{
  "num_hidden_layers": 9,
  "hidden_size": 128,
  "num_attention_heads": 4,
  "hidden_act": "gelu",
  "positions": "learned",
  "attn_scale": 0.125,
  "init_std_down": 0.006,
  "beta2": 0.95,
  "batch_tokens": [8192, 16384, 32768, 65536]
}
Each number is 128 + 32 x the weight over its row's rms, rounded and kept within 0 to 255. Layers, rows and columns count from 0. Numbers have three digits each. The size before them is the row's rms in percent of the matrix's.

# layer 6 attention query, 256x128, rms 0.0925, rows 154-255, columns 0-127
112:205122114096113121110167115160143144115074215117130140123139083147142095118151120131121158130050083169167149070093174151214165165101115114156146170145188168150126122167084122117096123139104183168107074075153106118128127102132124114124082159112066164134114096141096083163124073082100049137143149119122081138102139110143139117145083126106112176154133082155137143169096138111136123074136
115:125144092156199078081097142071135126110123170105164132137191133129128092148105090114086130134091094165125145116103138095134105165181126109140101135094187161132101140134115155076127120134103145104081071138139126171110181155184138100080166182107133117119062161155110170120143085076126125130151179154106136127057130093148155153136130101141133186163137135136195172069066107057162174137140
093:141125101135128116142157100088104185052164117076158157135101099136116075117172168101133127148116071140155089132176101094120188150096092109129095163107188126138086155115121098115124082132150157122148173110091113126153082145123131098156097137158039154139166116128078076093146099159105168137155103135135145144152104149101106145231144138109098081145107120134136059168116173123132040125174
110:138193201155140105092138172073142177177098101107103142144108176133178092130107092122121099158101098156112139109078147165170162150094086120112126135109143058118131131106078173095128150163142170149107159078124148180086133093134182112091155147152118103123077130118171191159119171106085093138128117116166174159107111149189097177158138141072153125091103117124106090060118111114136077127068
124:116096089171091089105140090177137145179140167171062127124101144122086093090118150107184084191109124102125139119111090105129122114123154107131159154141142087119100166128129099085104099168087118140131145161184112150086105135102113096093078118075131163155151161193131123124136169124236139061133134145060090180158081163201119146099106146153161157087167151125132133132113156147150142077131
134:153107189121173083078164098097101096146189103125156131099114123085136136118177150116172099058072158143162109133189142099087118122106146117093174158077151056114102140138096117155117151094192146119123159151110136102158108150130095131138169103187118113131177124142087094113119105201114153121169134118098145182192078101150015120101126141170167129110129099111115159129110132113143132154162
121:212074089063155127170123194187144145105075150154112132159079112109096131152139147112147061165126128160097143151138166166205113118093123155128105147147160095095098125131098111138120163159142145082103136118151142116083126135094164170121112142124159130136110096061084101156191127177101153145114148164130093131131150154100137074135136154088140107074152095161095151144181112169091127033095
120:090133113156038172135090136153149115151107141117125123148077132113157162129140186119119112111128111088081146085132087086102177116133147070075173174150139124126181149153167071164087139173144127122150114122194102131142178150152135109121090092083095159104067106165177134170136147101174105089097089123176124112127136137162134128229146143139126111163094094112189135108056153166124100120148
125:135094116144082098149045175106115097184104155156126149094122116045144133167155110101155122123138143120156112107128144145115159111119089104111097147120167084120102078139055098182202123137156131127153132159123119112148154112125162162127139141126142061117128082032074130175072132175097176133121168175149089150089112104107099123140161148145168065095111104153144115169131074181130169089111
110:088124130161173133149072109167144171176144139092081117126088137128179073136147130158111094135126112121076174069103147108136182086121114116099142183117133080126106125100106135106084157186141109131117156219149098164107123125133103104095079081133105155128099138196110145150131176174123118170124089128121063220144144114179087140170177179176092120119076117105103119122091136163102152141122
108:092177098127102140132127123089147097140114132114164118131144094070152168147170108152111086153150155126135132109125054085183111097124115144206130111104093205097154137153122122122184060181158135168136119182149074165166146136144134129193135160147095178117127116141105043175148073091097089129096163121083120144083087062101157138170141138159106132125095123117179152108128152108122159140076
109:147136178093121145083120103131176128181120113144081101117124146119095196164120216129107138112138137129089209138145145118152125077088127059140164142152026129133190120179151091166102152119140161176177128092134140129089135171148149170153141184116126148108090088138139127112177147065131124109110152071155162086146148079106126115128176130128125175076117094179143142102122129132083104165124
092:134151178171116068104145109100187124200118063117062111148121189130150187118091139077186124154155137159094158103100120090159125133145116109143128154121067130108169147138130147163151141081159116139106154117162188180054112108135166144118147121091109084150121159104171177118116140125137171095088146091112126090131092128159164099109175154078091166101097175148087116069149077143121132162085
113:185112172146114141169160151156134151143112063095096125167116191123107175079146149122145076132145114127095148105174089107100177173107147084170152117138105128107127164221086111091113136114180159133132124150129138153086099128109159094114102099075070157140114125180118142148193113182121134107133100091133086096189135127147101123126107166126091099113155161072107089105120171158094109099030
095:159055124142158149130132109126041133108080136117126167096090129157071171102110127201137081124149175147165132121134137144176120078045156159139126095104106132121113181156138105119142188178105126149165087098146102122156112163135140163142117134134101112130130035168181101133164067123119029074084129087152162141099126107146164095132139152154148171125124108128125128120154141106114080158094
105:060079133128140159139115124160115151118176131090127110115087154158119081084111132180151111140141140064186148171126157101098213082093105117105125107179152041143128124107134107145163133137079118135146136102082141160154154137124097112093146106120112169113175066149117180101108169166085090122083053159122165173122163137155133127178132125148129062104105135103132086171171134179154110185148
121:102183155126126150149067118134115113156076224094116155174177146161162088118092106109126173108179120128120120101069153091127167115109113044126123132189124187165158078115156115162155082114124146140169133090110127167088101117125111092150132147134116092116151141041155146137100211066117075121108176136184174122085107112108132172115135106111106140133128136165125088101141106163137150115102
114:162141119101140114101152062093139128104160216117124128152149103127074060090154146168191120168130107158181108202114155145171113115077134151174128111184152126142122136062133136098169112120133158142138110072143128120153078120127118117133149128147130179124140090147066079126160079103115064134146194128077144203114152103087104149155142124099191152101140116141091095179156176105124119110154
107:111153175118115068063132164088123118099106160130128136128217088160158112126109091145128110106065134132128067176099132160167152129071117127123191155122130109121140123148112133096106103119164171141124113148165092109167193121150179135134082146089145150103081120157170095182106103074145095080151128169115143137162089093175061154149078108197154133125122136145057148091109194114097124100128
111:128063138127128114137106133140124113091104143077153189099108138179141166093116166147075141071124087129123182105144174127109148096172127048075149197137162121163154168144180132180091167085138147090082024081117106117098178145136130159120126134072105142137128121163132159100144112137097077105107089118162122078147129101125131072118116098091103105116158095168144137129091131135115100189173
097:180114146095115155150165096137119106140068173146121178128085121072100175120128181112125086058127157131087108102159066117113095099079148127143114158160120156127150164146147070174121070193107165124167152108143119112159080195139148196141080108144041124125121100074109113131153110086165095121141176110145137146136043142098111122098120142124093084126135112174155149154141150122122156068116
113:153188197120109089133182107133106103104122131096158147136195122160130096106142126167138192166117078157142103095106191147179145172116163087149117130091083159104116088166102124051164140063162142130108175127125124121135090085098078063165121100138145110142150159115147067178119140087118125139137110122141109085153118125133124179121103143095151191127171157104067099101108166127063078109140
108:156110127122127160103118157138119129125160136100085133185123128181116170095111122145108089167158119123149135164126171163126185110099138089170145158153100159119096130144110086155159128088177163134196119033141106122101164133168128134109153127087177210104108060169142136155137093054097076101077136101150138076064137136121143177178105149082142122092145119168130105112142148155054103163091
114:148063099109110095150107151170126115123135101138156109174136125154121195119167091133090130067153152134088172125154094119040162134171199096137169112116112156129125109095065163127159138138094142130150086199162146136097127132124121134128105142105126157128121133196115153112143144204104106135155085170157060128137197124119152110100129135177070178127106165099148171088128114164094183103062
129:159132162165145135140122086122125127119146185156085120115122132103122134147179167161151133113083105166084181156124226105126065113121166132139118133094087137146098103145141120138145169125112110117100116161153123122119106137096076130152068215150154101128109107127122095138083103086135089125152149097203118100108167098216188142147144202116131214125083091158070146138099130115105086106149
106:181152120103099126138161141127156113182064131145141159048110116119209092117157107112145180121087132101127148049088163152179161133116083085072104086143150095089143126156113145138162114206129134139078157136101124087146131149100090090140090101145168094123084124093137075172125185211109134149145113135173117152110055116135099141084097119148125111136148109137141145117107110092062151098128
112:176095152128170039099130109121096110149126051068150132145125121134145152150120101109112095116133131172142142101165151149103137154151128112143120144069171137096055116107061112153143120122116160130121117110191126182145108102152138177066183115105170141137105119155154133122154095178110149145167114129150113147131108161129178113152065089035067183101153162158171134120101143130050161155089
121:123204155130103175127138142113141183139113115156097125179134162080075153172106164145113105124151090134043124168179120132115106130117115120123095094125119104171147075158093086088090142107169139127150158129129204132093163114145152151092116189113126118115092143098078182083167150097162181161161155147116128112156197159122125123119129180113194114081120118081147107113073122136186115060096
117:129102152113099129179048099149135126133116171114089151180074100112155154129167163150106130184118102140101207127182144150115154120191143119130091147113152115117109132187151180124176193128091061089136144098130171108053086117085119134117111125134134115098185153115134098178079117180159129109097069125135137159108099127167144148089129154061100171123132173091091175138095100147105120124083
117:181147203160150108134123155097176127102129047098106141076111153096163151167175170131052092127098119150107138069115150191148095157116073147124115112072108096109118203132119142102102142167131168130084141175183117122158113083135178135133097130133142098119047138193153133161133090127080145166159089110129132091113140102128162105143109126113123088135115123126102151115134131099057070156169
096:158103085116190136092193157150133143151132117126118071165094128132140086113138084113157122143070124147113177116123124094125124183171158172153117151124163115158087131110090192113107178144053149156114154115116188149114099121151151099103106107137106111136124199135132143120152130172127129162170117119117107129095176170167143133142056087112024188153095166142142170139109115063134185088087
113:118141139137102113139149183138089102077141162104143132161137089152115157092146165087148108155115126076120101163134104127068130190133180124133173101154118132130114124172164136073156082113111147136162136149120126056165108159092160082142091129047197125132183121145164093195078112141180135096133094133103174146127069122123154097142042096097110169166130112095100174182166134165112110131172
120:150168124145107095138148149118066116168113125103144146160131118096097160128151119110151091137183115146099094113133101135163123126088134093132117064074107124060153157137102145166221129086181174102148189140148193085121107114120105130177153178150178095113114094060130062143131181139112145125105143165125174098131106128084144160116164177084171169111115148126158133032167091141137109107118
115:138188100150113154167089131128162148105159111025131102111153146124139135137186134131120109112194134109077111091125132124095136150117118084122154104115084213129150179101157124142146113097201135126120114210143108134122103155128088122117103129150188141124023149136147152191134155123071162156121130103172103142144149096083125172187103153131109061145128120105105116102198111151103124161107
108:130187198106158182147122158104175130129100091138096135141140156071173111125078147173114183135102113142060154131153126143136107165158126137163158189107069117180144121199108133064078139102171089161140195121099156125110132134124194174108112105146088094116130197095130147165152148123149156159117134104109137113126086131159044140073088127149090127132147153115129119138070120071130129093116
123:177099096122122057060150137127181149150165120094144143126132066167107118104182101084144113174185149096110112130154144135136109106153101099058146137177160093133140181044126131172123171072225169144146116091135159108131083137164122141120142056120142136140084151156103121114163146179132141141138149102097111119125144149055068159128130073086149104105143159160087121136134138101146092130127
112:144151078096117137102151181141221138147167117143103090116116106126136106111125111116145150195117136118154112120101132133236136132118090158142150176082149099093135124095161174149125133121143090135148144098135077099126188117154182117095107094144141111128103163150115136158092114049104123099086183131080097142046146109101110154186107103099136056102095137211128167177153117126124143119166
115:114106116138155134085191136130133116120139108193082135133170139097105171085067165149116121139129145108116135166165100096104065092126191150178152176128076111139079153148122100105106080142125112126205107144126088143146139180132193162118089178131175175112148080142066104124132098055145105079124180109062090134103130134167115137095147088181157129107132140175147140151118095089154153075139
090:137067183132131172134137143126090128111164110122120205102102116066147110144155172103166075062145117148103080075179158124110112150139108156117081118072145087176140061168104065108111135123114118086115088105117130123111163137098091142090166096126150146129184100131078150171095102100141117074118106116135152112133148172157095131092134112173177142110098108171183138130096152198102104206139
095:157108106197143118168155180035136134155111083174120155108182161105089167099091152139058142133103078196099137145171147136160116131114132161143129136081081132118132069102160165110145189170182107129109091131175094140080157130138154140102109137131101130139115116121152121123172135120073068130133088109139063174087100026125113103152142130109109100105109134150087095152154150118090143136099
112:161125132154099101097138149197140138066170141168105126123108143144074179150122157113165132110123116154152097111170177146159152153081137111157194083101109158152124113201136126124077124112105146103146131206167088089158120129123152087139108109149160160108143136095074098130136083080053132074156144110175107109153166113120107122129134121114112105116129121134074152136194161239104101073167
104:130105138151082158135176213126142171165105152122158122110133101079097061153138126107102116111085130109056146079120139091171160145107144173107115085133099105136151173183154118092124158132118105139080138166133162147103166130125116077170107134130134118127082139144122135112056135095210106146051138143166148103147060125208084146092142124162142096132088157074177167126120164084089115120128
114:100138165126148105107139124081085136114143116188094130122130131106161077108138079123078085143125161119137092173072168089149152097153100135129101131152139177152070114108212105141120174132155092066115155127081029139161168108158148091132088147131183139124117158126087158082137071080116184140143147100206082129119172152139125150110181144154143107097184129124107139103153142155117192111137
111:131066146132140166125199109182117127092144109106098131134143093105091114147117170164120171163140142139157103165109152119150090098108179132162113125140167143181081084115135092114142102111115118124136100128112109130134067064145132153158153070124160155132176186092157089115131087147152152158108141120098128117141146118070159115094028036112166174154181095090089174190133134081174131129164
098:168133139096072158171175129144086109096116099149047128140110117118119102102146141154095142171085133107185113119135150158164131103051154159158165145108067123159120094200193108115121133209084085124137107161170072124168121115111115136110116095082102154155179105117125185062083125145122119130124056139167113073077134120149176142130102157128118124150097160131114115158169190148121098112128
099:168095196067148117094132109063173125114157099103155146102135124114138146085114161121145120110092114153162094153130109122095117193146151104135122171122138148108135120139086115138158159069134144066129183080110168157092134136145135145186190114126100113123132116121097148181148067188080131112127157081133152152165159159144069082066131079096123103090174185133075092133166095183166172093123
113:183137108127161143106112129112195125168084165120120106186176102149079128098104138107070126169060114126156180134106095161135123129139132200114049091146133118084154176104033171099175099158126128141127185077128186196128067119147110140131116171094087140141050085144127166125107141154150119156142133174106174111113090143129128101093106139096156117149118134092137104145147098111136158123118
102:151152126099149157151083127100195081119137178127136074166151138105101163135125117077130155104127155082130171139143064145147131143153129141093124095156126086102223151121068202068131126112139152097140176162142172165109150155147125136137169156096069096105138133121128179149101183158120163099134096176086176115168131144149119126075146158134152159141157180038186127103131112172142161103122
115:151088100096146127191187165136060158092135180107086126141123102166132132154165116153115128153186120152117118161123167180157090134115134118147082117164150134134053068133134144101086145174101077088077123072142074133089140096120147099107101099183139088135172141161088136106155078130146148165126109105136105149106173127144172156149051090129169132136158121129082180197137126074112104172104
102:099130156149141193162157045135177118148153075114125133126108095137107057032085125149081180164122131136111143113075119159140124107056139131144096186174153144070074180163157099145178130138095110082129138109106179160116124102095053163128153150100109130127137110165149154133162134155174119140103120116139117148081141186143188157121112130087115105135128119128163074109117162101129167176129
098:131137126147028139122119068195126178142131161138185137117155107136069161120193125121154106101103133119153105115203132142115153114145142097107185091161137160136149166154129135121165091111135108146115126126175171075116162170114085083146140100132142195114135150115093082196164123082091125092083167119147157124156088131151143150143115191054161074080123165109098161131139122190122102106146
095:189153154096119120095147184126109111114150121156151093201104080103128135165156094110118104163097167125122176077134126140194119132117116133170143105096110108113164123128086136129101089126106177144160108153184118200119107067119155144074086135091088169131130153098163159115129157140145118155076115181136066102142176139167186155107130130085168146127098106101164150073150142172093135184033
104:086073085102082085122180090121082141119095179102120152125152141141145143147153158145070088173160112130129173115146122088160156111116139102144151116108110167147118147141138181128156144113121112137103096165190104134095148083108096044142110143133097126145176164193124137139111146075108085117107129170179153114131090038173180168141163121112060098109113120095058171131137114154104063145088
095:118107099142161176133097141178139118128163153114110162085130110079125147147131127114135149090162137151068093148185117163127119141146112129088073114148148121167098015127116121123088101138154130080149120084110139111077122149158093119084127110137138151095160119203117076137177124146057123144131139097075163178106192128049137084202078112162167128133148104152161125148118170170136105182143
086:152148202114121115139117113118160106180068126162146101168087120117100121104143150111092129093088149117120159109114122151164118102083171148122164138119098119119197209155178148137124173194137124152151147122154110121211112117116153157152104125118049163134146115116177121068129146119163108140131095176181100066112121106126129084049103189064128178151107146116120128119121151151051146098148
092:105176133137086158095127124165136162086153142181123123148155065167085118137191099089083117112108102103116145121167151124141155107119115114164143132147064176176155110102062123151126116125101071134136143142156127107170125129053098089144108131140117148137139138186147144187152074113140167146144153176156148103049138108138119067132169219125161133126104053104071128162095156159086089128165
093:189128127102071138136111137098088113123053116113161153159163121103120157097072095073075109140052115133146113120145118166114117163155132145140131126109051133151193089113137131163156106131145117174140102106158101156138165119167189190065183112089117164162082146098103155070114151094104165127158106138156125084111109138093141092094097121053117115114154183109143118177160083130072137112098
104:155125096129127078125126131147054132079105108138129124174118129202045141105116093126125125189129123197128142128158138126130136196048134123166125154115073148095106183146129141153175118122097119123122084128113139138091112099109134119137151162135139150133157154093121101087192048100143130164166213162165097137084109111089171137098150124101082129140136080158087111135214122114099154132080
093:117146148123153147112092129151134116114171132137201126105127116114094107157171117125085125096102109119186135120145169087115093137141200110156192189157081179176158104123117102076143176106136152172109122130090149117131120143115120102175178079122099120127168149140167024092164144131149113147102091123133128156136115079154116059107144147148165136133168068043108141099132143050167083159133
101:167140096124200124160110106110177112163150135132188095118171167093122142130140114133137095112143136112159157148109095145069095180134110107102123131118122108082111208161067188076150129158121180093122146085162208176109148145132106177141141145118083074120121113096190168150171146188137070132110131145096124153114160167166149090121119152119175128096133140112176112081148084149110170133053
109:160167154122119152140083082140151076116148148088149096163195081137107188072116119118097145073097081086180145133123113174061112144173145118087134182136134116130153091146046173084176123124140098116116169075109199118129139159141141161129147122124103104123139077149131160175116150142108154136166112172082159143116085106107124081166108111153181141093151160134099085184131060126153150146167
100:105084120134118088080129124094081124092092185089106113130116189144177133153149176164113087161168123133120156160148159088156157080159175139117131112130118134128169152141097237103142173107117117103105132143119123127080146165145087081174115152156154146102175108197091153160127114124088150111108150135126190172145067051182089169133187111158107133118176146107075154117159123153162122120152
096:170155144110111099089134152103110114150134120102134124152132083138186166168088143116153125088085078121042177123123125129151094146142094141112103148128089142115157098102077144168141142118124112127134112118196127161124134118114139151045074144183099157138066113112133155152096121117126080182131096165148124152120092092142080138208168140173115157141051127238139136175084089145103096146109
107:127167079147130105135084093097111150160149180125176123145209144151129145116132125122133069121098089146145136168157099142111131145163067117073125080111077112104144143090084187122144138135149079095086133064145189111131153194138090153146136154137157111111121078103095195149148145138140151094208090156100187125113081114098108120088159176149160147112160153162130092110154114210123146123177
091:079186099127166121142109080101181153122172141116162121149197160138141162087105148104092133088151095109116117131152067097058127152172117112096129182142124164115135166129087149131164146136188136109173176121139159146103152167145100107174148120102117103119113153150188118187103152150127104122169175095136120156098090142168118068162181186123108109067075092158148068130105061099152143168098
093:148099127129119100084133148105118186131095169143133185077159140079165097156215164131179102152129084142120100137122197146171129118110099136099128074133169136180118118129178054115077126109111166156113147125105072126144110094107132082144105128129136146136162085164074133083123145138080075117126118146093160091147126113094084113117118091126162114135149112122017121126155178186133067117166
103:184114146163184181149083132152107124151116113061131123124126130109138118157134091149147093112153124158123114112123141159041122171098147188132042111108179067103068174150075118127174104111145177125066161095095198167085130109164092151097125159095131171119085129098084139144151107135111116146089143151125167181148129159153130121154096090162108113088142128108163157094150123108121175151052
092:184085142037137162142126125104140131150134140109181130109155070113122088086157139069121118108132091134073134095140107152089123204111124071118118161136149111111187088177085041112082131061100165122120167115111198160090120139092149144152170130106088136154180131186083169123133115179124150124129107170104140111168163155141093112117117082114133095124137176098140113170090117150119121178113
110:064138117172128080137088081115112119160101097119108125167123149151159114086123112115098099148146176135146139125105134153105148063108129122154110145078114108060124194147131196128168123134137141141203142102172139141179150126152165200148165159073105156111146100157175150130133106186141096093117122144146153117084140177085162096122186180098138138097083161166158089042128143162109152153067
097:132155114102110160162171139123125162140161112153109143112131106104154091106141129146157101173188108157118089165104187088120126108146087138119093114120123150145060160101128043141101113172188149120088139082107065123109134111119131069104103102170162102170134163082127188102165099150098109108080169084161127126108151158053082153226138111146124098160147113166092099138133147098152064142080
106:144157157113161118185159131140136117124142106163138124136087126153125125097079159154146130043159125127182106096114122209122145167094099130123107155132154115111096113163077169099113080184064110109119138050134120061179142094118154161082087112139130094132102035104128181199139116102118156127149141113166088111097158173164166125165127168086140158116126118189146126120099097170108116129183
106:165175148125080208071166166149169102082149141106117112156117116126149135128116160106147155134107094102143134127109116104131095141140164176142115115165119098183122150132079131123158062153130088125142105119090109090190081095148049072141119108123178126129111138055144134148096106054159180143088168149169143081132091166141110152119117155143149179205177111087132152143148087111125097092188
093:119091151142076151130146134123099126110146153152082168136102108099126114141164178093120146134218090134132125101187184183169087110116119130135107121121132109195166072094121058108115060105121098127125069132163058117110143079088119107087139078112121143145202107142093179193140123089097142081137106164134109100125141126133166196120138093120115146124140134128117126188094131180085084177141
108:152140103136165145179123121086079156088142118142111157081087137181128114178125117130135135091159146168048089144156150099167134180149086123134144117116115163107068028121101175148104169146132077101137100120172080126101149136109074087076096169203121130103144083097099135151167084091130136107142138069149109162127164112159131166140125174176148179132156096183126150109130147168094104120091
111:087097076116081111122163116145125123098141152178134131129127155105130142115184151117127127137162109110135145138187126116132128101140169056186154119136147176154174141172114150070143105099061136070187099178092124093150106137110082070231191107067168167130212148142137058152118121194122128107114140160094139097130125137137160148125175176111168123149128147095107154122122103151124114141143
092:179159126136141135140124159156113135125109152120149105181149104178124143166107124114128144095139124139036103160177119182170129122120100187121094030110081129106139146094092137101109109171187103157145149094192119143113116105118166161073065126166100159149130152089130147033118137070097129141097088153165116105182119156053125129125113121128145152143112131205126154162136130114069113137088
088:114087090163169132140158207172137135191060146148152149102139133139089123192131118138118139082101140128080117115141094132149142133119118203102074070129075098145149067083103133121104102190129111196148124119145127132168102159151116148094096162114142127144079110115139140129086174077140116153167110158095174124130124116128102095133068167168164148141080105117176187125085164144100097046148
103:110118106140107126122135179156207123109194157126085122130084123145136152115123130083153142128193134167130142075151119118116148133148100076156120094116132089128165127167119113131073076128116132085122129141160123147072172162095181061074166118112129102138118161190101149139147121125124129093125178118123093135135239182137169144145133038168135095093127113108207155114094102138094128181097
104:135171113166103065109114135125121146190140126102127125069155099133152150189119124141100103092147131123073105100103160163170154092096054123076150142126164118133104102086129130124068126140177136179154146101146104058156160103154138063065058098159189155121086092125192136107109134145140129143143152104127097152151083121129104224189152135115139133122169169176128169135113150095120120148162
097:090098032128151126144114182129081175088192175151113120161197128166079108167119109103122139230145137159141139111155125040099108134122112109136114117124118140139125080123117124096124150085184101117125136193104144145066102144167114079188166128095130118116164155138080100127121136142138169123110134111156146196071125116104155121083192097139113109123142105068150127162176109148145133135111
125:051144138121040114078101107102136156129099137105110136111113155129141081145160157159148126175128147106137136154101106071197167025149136110133197130173125175145148176092175159131145153104130120160168102173143068155133147153119131098175139124143130153111153114159156147170122135121135080069098139093133148119133108104164098165134176160120151131106133150076075082060132187136131090077112
091:138132171115195104125082103068178064177134150129187117145159124128142130100107129086107148125095107111110160119137103174108149122133099097113109161161163103119172181111167106148127151136128203105102163100058166142119106126140170158139116134120113083119110169133118090103105131127130164202196114113082129140158089117095078084049142130121093125139187112090167108161148069113107217152142
101:187089159151163113109153130153142116123173106137079117090119117109111132116160150167118134136134085144146129100132176152164144157095142140133082166147195166111065140158098077094140119158032175105079140131098117162121087086103071086145066097140130175119126115127092107133132075134084041159137145123057093145107144145172114146178143086210135102133108110156101134116159132168169133153096
096:098072109147153153105156064153132114076130081137119105086149115139106136089074138151131201066133093138127132119160118162127125063137133163154086115128130128108137108122041157138183158078110113092145094170082186149120133109109109192139190122102120128150118109143198180155155156177129150093150126168096165143131042121092136106162148117151098107116159123121123073153064104137172159151168
100:108188096103109166173160146136185137147185178095072130127117139080174084100136177149138076160137110105158153123137112106096124094181167140119066141141147128133109129148116114100114087167076103073094163144125138140099121129154089057162192074091126085131133143157147132164105140171142122105143079151062183149122129154135104133171127134155191076102147119050142110126111118123188068142129
093:099143119131119141154158120115118101154099158178099116086073163134084105090115115069070130120160180065120125140144110109178175153098164172138127147158104135147156161178161165135127156176120096133182149158105099098168148125128136048171155145180066127141156137126198134113158115110116167122162186075139138086108130098162135110131141221105086144133127077096106133174108157112109085065157
106:089162166168029114106122139165131169128103139083082157143116145143127135074120128094113118177097108131103087110140141153144193100075144119160170150157162152134117151151198058146108097116127141137149172170162124112140126128108190105156137089123174194122083168181106079135084124117120110142156129101135117085141117167128130138150113067115112032098059148131075101137149147087164111098119
078:110069058119097093086170112141079105118087100143132065124148118111084123119141105155086125190080106101216156155097161098143088124176150104143126146159140150141079177154106154117145144150094125118158153161051114140166114115175154101159142065116168105183125148095171127064146168141102165126138169146119107113117062103114130143140183113114112102131161132112096118189166099098169168085149
104:145093077128143122112140131172109155137167104131095157108094113097127149220132140170137135108180123138147127102125175177210089076092082131158133125171204142164104083138140072156119085139136178144133085131141038113123097091146184140054116064147138170121128067129136117113129152131106116116103122064176107130132134128139181149154105115072126164096148110142140193146128143165113103130157
088:149155076145138131132129084138151088126089107161151056132112141111117112106111108132060107124102110040139191163110103107141136153155152145184095158124106148093116174155090196130197135154090170076119138144084162166145116132151073122127104152124095111130110160109155161110105114145099104137139200152098157163096139114187134122212183195182123101154118120136133108102123101179117147060106
096:143101158118128107098203129148108097124132137179142132115141081086094089118154104117164123185073132132165165093146147095130123193080149064168150166112121109153129150174172099138130150107065160110133121170106106126150078109111105106174174104128138112147163183097134091075086124170145137143160142169082120090097171137149113114028129093149148120119154087032084152093139115178149133111124
097:081140120164128161132155122157065174132122145132065131162215156151132115120144127142108114156057150156148094150237120101121149081134146121067113108122096168169106141104126127103133122151181051162122065104145111140147168090165149107109114110177179151104103211104118096153099161091159144086125092107134189138139072108099090124099094120131146110084147096100141121116130145110172122162106
095:120083125099106130113158089103166065096132123165119093132115130136120192078089126114079134073072122095169172166147103100141106141224121073183158137173153211120136129089106143172142115121091158072140088146118122115121105148112130121148137118122167099168121152118168138152133126130089161113199166087113072094180112115144102129130186124150069116150140127168157105127086077125125203135162
114:115120102141068089127167142136058109119056132121094110127127158172149128154152098130081075126135163097100119178083155095113153113134138095151187166156131162154078148136163158164118171151153122127150096130135103102139168115132181091157063126170153152145143169082108074104114100092123140157138146086172103118143089075129118142131129166112116142148101172189053192185133138058093112060133
122:163125179096187126132093068123164106127175113110139116155157142135142143129144155139193153012135128138147167105193128143063091111122112110118128163105147077085140132162018177145147104105143157120118132139149202126113126143126111191087156154114073100129141109084133146147145114169115133105143121118148168141160109133154093091109093191132109169106163154110170130094103076167119119085093
100:179123128115052065129128106160091095108110129095123128150154093159076158152169107107094124144115155114126149111105143131153141092107103113158188183098086155152108085171194206163090126109163104136166171176141125118136125114144172111096141103086098147135150156086171102029128101121105163149144130126151090137153126055099174115099132161057095150126135183127094170190173118131117119120136
100:147132178110112128086147110156143105148177129140152117154179097148089113132112143164131215182101093103196168154119081144168124072099119113120147168162144077085128108053118124134177105063085147147091149131094197127088103137149133213123131112117117101143088159078128111138114157110136140153156045138090140160172096085081126137107113119110124135096158160100117104090121079111194147101114
099:177186171118136165062091154048220160170154123117174135114108125103163114146121160116157118153100075155092118128045099113122112109089104129106155148131149100111172224077187063150139143097175167115106181093127166143121115125130094155164112139122120110094098083107110112163144111124123104173092072096180112109125086127143101104090135150085131135130121131155135084117136153135136151169148
104:157137175158152148096152133115125076072119091153078125119101143142077153123042156147094121061073115108174115118103161148150132140064151169137143196146132145140123059111089098079103154140108148145130163162116097121208110090157169142086124110136120126133088094111131154156109066107090130112184093111156122120194132096141118102150094122151103118116156124134073142154105128154173093035172
094:049191125147095094086112131145092145093174167100133177176118131127153134159164161094186171119222126140101122081185129145096136116097153104129187118092091116162196101093159133127147063079132117179140080172164112089107105142111147162133178103109120148103216118133142080180117114107150129105114087124147129150115142097083161134108138140084102146134100085129147130112143142125102064119106
094:103176045146115151151099183126077121105118141119099096186128157203173163184129155112171153180174138154092099137183137096084072149155146131120119085078068119113138090116108169115077121168144106085124102125144134090110104178126095108115128168114175137111161138099140152138121124135144185128134112105110141154121088110092135166165159128174149193170127097221186131159158114098115127144102
081:151089148126108098088121082168129125134090116101142141121100140109096130152142121131119156142070155133126103123088113136179129124163145098163179127161154176133081141133191122180123143076143124139150103124139123142174092060105097148166163122146140159108174154060128045105173103143134163143129139094142115100153134099145147113010117158025127176129153126083089164085130157150141187126179